Part of a small language model's weights.
Architecture: no biases in attention or MLP, normalized queries and keys.
Each number is 128 + 32 x the weight over its row's rms, rounded and kept within 0 to 255. Layers, rows and columns count from 0. Numbers have three digits each. The size before them is the row's rms in percent of the matrix's.

# layer 8 MLP down, 320x832, rms 0.0446, rows 214-319, columns 448-511
098:146165130142076149203085174158100171147095136136103145132113193042122103099160160118142127186142104146117096094118087139114137128102149147087146107075101130144139135142151108146164095067151130
098:137139156161128070144098146099146202071083161105179136080101136145154087079070184065112141169146144144138106128140124122107120107131153103124149103116162151134094187103150080168141124123169127
099:115102127104121137088145102090153172122140129129131141112152151114148116103123065135190119165121120114117153042147159110156097168145133132170095083114152152104144134179142088161170137134108175
098:113166157095136087140148122126147121123111114183125125184105092160106110136141103152084130144190134087091140149073090127088129084140120127201152132174109148092085099058100145111091101118153051
097:191197127139137081146166153097187145091140158134141088104150153184131131108053125143085128190148121136141078108101162187134103068083123134072096141086100117162166135105182105133129100065139100
098:173167116154170120139144127160138139144208191089089119101140140161138167129117159128090150112139090161153208074133148110109124142072138139081134158104156132104097141104172087116075099122132087
098:109136127223103080203128142103117066151097116123069129117087134147073136125165101162117100100125141109066161084085140166074089127080158191144087167191113078139149167088117113129186095142144122
098:130139072115116133210139169100193163143133114099063159082114139088131114127135187100094149099171178114093140130124085155097157149163114102142143110042127087131129141125153138139139087167113138
098:121135079152147173094130160069152111111155101103164187130092135129162134132146144093113190111105090141138134154121135136141148132142159131094136143096115081065145190146076106134129118156132136
098:157134139099091113114084180159167126153126180147111135092085132109126130162146099122147183136158120133125175075130134146153125104114151132158153084129108170157102160177137144089108199140153099
098:131132155119140089116129121144113118235027123070098174160125134050098110192116141128089156121160161098132127120098088125152117127142143093132068104135125110129130110130050105117131178172101128
100:066174108231133154166092077118132121153114084150158143100186181117108136150091132106041106187136146149180128129134129128160149099127112141088187133131160178148104145127152171127064110133134132
103:106183118100143137109104091135081163091110095160136132161163142158090148097163182178118140068134103126124105179114048143143097139138100122094115135176094080140122132137161182095142153144137177
103:160142106118136138095180128130203097171131138114131134079150138148163112105085091123137164142106129152105116119112145144199111186100119128081123126122195085126154137124102106138084105151138135
097:131109140169087138157151142119152117147144152068130159149152162167111222125066102105112125150114174196106174116109173110154121138150137105048146099166102130185166128147096134111140147111190110
104:097156158070164167171155104119158189106123143129141132134151184076144159136115101135084179170089159128141156126115091093107069153119152130158116045090141140166149160212110118111155169118114142
103:112159106203147128144104113139136133162081125138140154086167138166147119140119114140113172154130164161151173168141096034113110097177161128140086082144116139107121083150148146103075149094159086
098:142182167090153116138119152124136190077102108146145191157137098167199106156146166194121174130093131158095156162112137160120140142117102169122122131100116161149109091076178123139119152094086155
100:154167132098090077132096146106125180134101119130136116126152117108177116172172145109148156131169143089081075092137155105184090144148143137150072091113142141171202158148109157137137121151184155
098:089113188087137105164159167074079066144200109191118156126173134068178125111133088164133073128126124130135132151143121076110110137110100118154102173107164121150127109098202041117113087111123120
100:156123199114096165140127165162118102158135158108138153131128125138161137064117154121102129175037136134150101122159101140132093107112131162095132161089096147157171128069127137109073140133146149
102:124149147089100121122125208047128182108109168110148104085137143076103084126125084134209078132085121123127139161103149151195179078155191192156106073088146165181122081143123094147087129116158107
101:175067123122111074131141098106144069134075143145172143156101201104064101168142174115111118110182109137161125132125113185173132100151118130095136122113106103150116125149118164113126112110121176
099:090144105130199102081182181072131186082123147146165128100175135125148134057089139137085158151116123196160100132150112115154109106120229135175135176070157117138162156104161106146088121090137135
100:096125130138129088156225132154122147134094148115051140072151107143138136128216118127114098158190132156137108169108128111093147122100141146100121148120090110150162107132116130146093123112084119
102:082148151104141127089131175084162116136155116170158068118197116109136151151095120155152172140088126132133137154132147142147090111139163074129113136083141140165128115151060090110062139132206114
094:122106079173093149109116112108185154098121080166093129163116094172188119151145058129131141073086117098141088108093155127110171120093139158106125085089155120118078121115114097127153155082119168
103:093226176176129075123153185140159143168188108103068137129127118160151136127153166092160125188089133156093101146105176042157141135146140110115109137118114126114097154138135084115088134085078139
100:198101122110106167172081136107124098115117089121086174124111209160070066153103126147177107171152096080072105157177189178160158055119127130143122173183106176132177094094151117200152123105094105
099:168087151169142107153148207137094113177117156122096097110132144108110120106125169135167112116171114129188092103170119140076178140140064124154097097119108126114066141095137179175157150139180088
102:114149121105186119118146137128110124089103186148140120163096134113112157134148136123051080140144140178149094126099069151056144092123139086070200068125159089157128103126131073087104136091187132
105:084107132138151121135158170132142143129116140116179144099214111165171114150150135056190085121117156118132158125110122194161093131152127113124158101117127123190195121113105137182153099128116194
100:149148097153165170126167107110104137192128129124157098146176156134123128153167171175131129130127108096120127105172129194175098113187114065116119148138176144154168064084087152134129100154161176
097:124135115174185157056148135211165076140132172140136127130129133117200102127130115154153131107101082115123145130121135094186125125125119107187121112217081108133109163126172060110179111117127158
103:118133158068159138091098134132138136092135114123202176088181128175095105124151111117165161153083129154175113136148127143184184097131113147160139079103146118110135098131134152067136105091105142
102:148109044138146123132126109162083101147167165103090097121098147108180122121083034133105150122115052125121156036143109094139159111140094129148115139120062059154089088095085092143119093133098139
102:144126150115162145101076198149116109155108178128062097126124111162079058126138140075173091168167105138072154114132144071145122112209139124143169114122194150112135112166157068195125158126112123
099:086180136095086104142155122192169126107095112174156130185104106145125114150069176139165174162108100146117113146131126123125136088093147129145164116166140157142096144086171109065160132157136128
104:116129212172112161144155129115133085091107114104089101087181117167100119144098153139108103116084190107094181134181124080118161120140110133185126138098157174121121132115142112127194177117105132
105:134128191140147142165137126062189120084182132153151096140140117109201170088164153168141082170127127110102106134147163053119126146142136106114115083134131143100072092147131103121174130093120152
101:117109127111118100146131113131122134108093107138139107153144120124137156152111124159100080161082209127139069152138123124118158138110050151118154137164146114126072102131078109206136122142170101
096:178122189122117092070114098102126151111115147141157145118120118135106169093141103128128118147129102132069168169077057150167125117084099100149155144096120140080131141141101144111084086118149162
094:120115039114197107178134110112118182113128120130105116107113183100166137105097149078095164174161105161124108115144104118075125124129149084135125113103162161107116151099142063169144113103103120
098:095195114154123174154125128059122168175144118132086159114139158162129152129126142194163118149137157169105121168124199059114176146162138117111119116089133097097143164155158144117165079152129130
097:148140170075174120131132112140143138132127096201113127092162131129115143141126113101095089100125126099147153139111112155137129173088109092200165168127091065131112154175112096160108168126102153
102:090146213153135113137173151156138148156111135106175140120099145115097184124149179191148147126067135129124144148137107112136161123109103132197137145117084077077108124107127085149119082134139074
099:118176198145136109130122108136155181116130084055085125149223146103112125173095206037134130108098121139123115090142094118152127114105128140119158165096093093134198092175146175125147092149102151
095:177078132140133104142150132128124116132094141099180185122112145118122141112122096116099150128143107183124142059109044124149170084198098152139196164171145138126152128131152096136166085056086158
097:137151083099049117124110126119155156117098109095134140099149121087161157084122141152096165119147197173116126112113125124149165134116082137153141131213136129117096099100195143146160128041144156
101:102187159117049126219162151158117081178127136119142125134127080118162155136131091149194135158138086095163097114086122137154160062142048150147110136122128121065043097154075160102172089080106122
099:141157111147132156043082133118155155126116114097144071156104113170123097156123112048120084104162104039146155076123113123115110141123097132109127196163118072123114123217130120152144138133180118
099:174118112143113133124115127131142127134116196112125092195065106112136055104176056110098113131101183111135119082112108197135122151154108100124098125117105147167150110143146145125101154113115171
100:122098144117077113155154102127180121096155120122112101126126082116150165087167118099091124141153126140133137135100117112101156121136108100134080167086172155184147159101084179089085138054143154
098:143144098131121129166188117116142175169140136096114074117125121120130110119081099095129091179115154095166133116061122130135093164158100072094117139150098146088120144120128132067107117077099118
099:130122151067132153104043136098127122170130150126143156093095159113116131143083099059112077086182139166114180125101193170136110128148170134074114112157110148122179118117124174127156096155137172
098:146106098099140132128125099103100134085131194107064106085166106143111132079108098102084101115192113124143172150069068063095126155079145133168143162154163135122125126132115090117136139106084128
102:154145104058155115150103114133131108115105086126118149150117155161141084113143109149118086073152166087157086142099054105099103105118083138158163104133152118108190150122134107139155126207161131
099:117116102098145128040134147109106150119154128060185106102148107149114104143104143181136103166138131121133163139122123128106169166049143125123158100158110162164129109115158090138165157128114180
103:112103154120083047165158125138156158170140124111187098114091154134160157083133077134121108119167170142149123149124155087144153141124090162163138146097117141113103110168128162118110112095161129
101:142131177127156163134143117119056111092136153116139143107095091107060085156094158056172109110144162134110102107149139133122167120139099104129099090114186092162140113070199177126138107097132181
101:098104104097115121149131106134137127121116120124184160154089164122137118113071116099080170100113175158126083122137134121122123109140071138164112071054144083147123083123118118137116092091178148
096:131093085128163117125178163134099081124123108120133096141104173097129132155165144146113100164091086154103120112118160089149129117177141133086162115150090144105078162171150119132148139142158082
100:121164083126101096182137093097157123174083078191117148134179141054099125143126112176163176173123138118108119172119120153112166097093137083141086109137124074118171116057120170137108129120087075
097:121132085097156183108084146111092090137101109173145115132116113119183142125090090126124125127147134133139196083152163156132164120132179134146151170082103149177161129133054142135110151127139167
098:172146123123148077079143103161119127186165185134148172092114193158132139080156090189159169143141155145124106138105183152123162114126071155106107104105095181162145168190165176137096067143147132
099:172161172085049161105130158134119110101139152095171164148148159117139085078100144123086167121121152154128087135134054143096078159129139162085197125104154143132170173175129160184153124135138103
103:096137125150174136158157122125128124140062127049182127088139149045083131126129120133162130143132125079103186061114148112160138059101197076091096110162117134110120112032140141099148061156104149
098:085182107124098144141141068144130174145052081153153104148125140183134082117141174121133114142150093154121155152125172116200171153109049117132119106130108186164124100166148100090142140094087169
101:135183182178100147156127134074182116068090141180148126102090126097074183125134108130147120074102135135098106084129127131163107137179097161179165156120115096154117100129125173210181161097113147
100:097145127135094129086182159099152133142097128124166145134177096157125110107142150091144125188165110131170093121115175108144136147129095170110138168113159199104054108126192116195108144076172158
094:146114118130114104080196082096101162133088122154092167137171136179080146197103125152114124093126095068114119099102120206128100134074114138151141093128153154088110100118117142103157129114161132
099:162162099155112168155142140089089087132111113152139101073125109043105054073163155062181133113130155148093137135137157108117112129125151165091109177123123140147176151191141107147080087130202073
104:092074148103124145215110126095159142099142126119151052129116126105175178154149136134158103204167118143147173148128149118135112057100150080102154128133151131120110135127095148109098083127209134
098:140192165082070139115103089111180147166124132083147109195080111139143102131133181136191144114077089158162089087146093152161142186125138127130173185096177159093167118092157135135113140113131062
099:080146177097179124178167165105167143137106177085139136144139092201148118107100088128127122166137092167126098135097104099163145144098097138131149088150073118149139167079149159148149096125135129
097:102193167153144137126136096138094200078118133138131076142152062152134149151128091140107132087106108080124064161145119120131124192098086161156132163141111090115201146169112068126106117103147131
099:109093181134101101138138122121113159104105153142215134121113151197197148183113140148103116112104122131106207133077148136121108131109132044171146185114139123131123125124101116127079101109114107
100:086125195033142142112060128091185105128154137125087112100157131150126091147107111143155166142181114183182164198108119101117122070101115153176163119188079137120116109152159150138155160158148115
100:182122132148125131166080129138121124137149120131141079131154157146142144108149123126094191098125161105121143115145125120157101072112130137086118151203194168179161235123108087113121141134075184
107:120122127174119143140164125147110137101089084155095152115164112201118169104176129134140158152165129159060106161168112096148131135119115077164112087141162130127160118136122160169099150178149053
105:129079117106153035128107115096127133106108165112122126151132163162154104154102135168123095134100173131135166108095091142146098133121172181151135115167148110125176095138145113143075121092177163
102:168120130167054098157107164154128117167103157140118133137138101187123131113123089138148121148135105144116088116144120128119115112122172160101122119055122160197143109163129135100117158107135148
101:134129123143122165092150088153075174124098165171111119128186132160100119142152115146147187067143128151130173154092129151048164057104116083091147138160096058103154058123100194078115137183076153
098:158142125184168142124099151107111140080086103120108120157165079181126155094155171105114243126136075117152133131140090180100091130204121156155075155119120071118085204093123161155159131139132098
095:161087120138118137109102141157067137136115100129136162111146075098174110078130113095136113152166121103152079092058149225138051060123141153146111169153138116124148136091102088114169137162153163
101:131137153102070120144131164153116125147123080145130166158085120105108099143125090155143087146141064148162157109085168065165087180123123119172192128138143089123111159150087123122172101150086113
098:161160138150095086164111181179117143106106150124138206118158111116165126116162129121144181094064192080111181122141130167165103096193096074145136143145132097111125118119166095123164147140081061
101:134101077095120114186174147138120135110104105089139164121111141108117106090090130142146170111105149136134143198148112110079157170146123140121073134158152149127073089147075158132111115148219096
097:084152151135143126143124079163110173128152145099172181179110131173141172119141121130130080138142114145160161083136126069142159149144132098115168121107094080104146093102157139130142096145152142
100:170151127106152086142158130174159160175129076140134156188129167135128094024090127088178155114093111126128083147145133167139090139095132141103142058118080118160074145110214133108144153076082096
100:082142105159200101146148148140084114155095113177186104098138129109147083081086133163088083109153138088123094152061118128125127161145101115114084146161125168092123147146148086148135169182147148
098:158107120072177154175124181164120157102100051127168147160146108133120134150137158148113153107112103094115173120132166108121166100113096064151087143055128112169164133121092139132098130088097053
098:177063133207115157125178166110131146102100101086159097123107152077160096139137132064143183125146166161100111121125111120098168120127107150117144145130129118169093090094121139102144073132162150
101:185109081106152126116123147139188121080100110147072131143173182074116128139131100115148069133153086126086148114155213146172147145192103123083091091126119133145170060102168143109134132117127103
098:116117138158230156123169123130173095161138168137138163107097173124096128150197235130163140177125126089140149139115135145161163203090132107148097118159151100131126122093099054173128148139083114
094:095075170132123131121104098136117125156139158070120164035100088153200104119084160168110075128139167173157233104095132125127119090097111087120117124188122151108143103131144130110092098117084133
100:159158109078149073143125138163128130139090188151160162096186119080132108096128103120126124135160102125143157113077093158110121165143089167182128100129112169128167131182212150079110138130122158
101:149122141110175142145186145105125079087086084098141159082107138068115130056110115091083169118116128057117166138119125140146076172148141146148127189170213180103084109119091088115150116105194094
103:072127122119125151099096159125077113162126107167112155183132109123150136153137113166148120118119073084073104135145131140150140106139139143147105097125119119133120144143101136096121155132196146
095:144048102098183037126083055156181140129111096107145071093182122122113124109145090113150066141085124128142066087074106159080082137100095066150100152157123115088110171109106106126128066110121151
100:118106159120174171127150105077122119143127179147192119092186181067187122100127158180114194138141136134177119141125120145130118150140085157101105089139124126081066120105213190054206135082157175
101:046080175156076143114123161124195142208071085125166167113152097108135133120108173111174070160087130197176143111139116101170167146138143144100110115130178106094158145107188102110151149052109161
100:142128069166127166144128190131139131168146173188077131185099069159084104163136144096139197076126134115122168124106099167149136171162109090125110179084132069106134125107128144135117152105096128
095:144083119041124133110135142081138115122119156098180148111108099046168097182083082160145100077164152102134144108146116142132106151187170171152153188077094081179080135095083145150178103104142117
219:143164139089138147098155117110113112159162101095091144073145175138114172127110088131152114104138084094093133113109139147120082142105130118093151118142114135086102150137142110178073099125187136
104:140094164180163096122110124119166096149124105117164067095160151106074087115128111088129095099124127091115168169084099142098120096098154178100084099119090130145131162151174144088176152156160105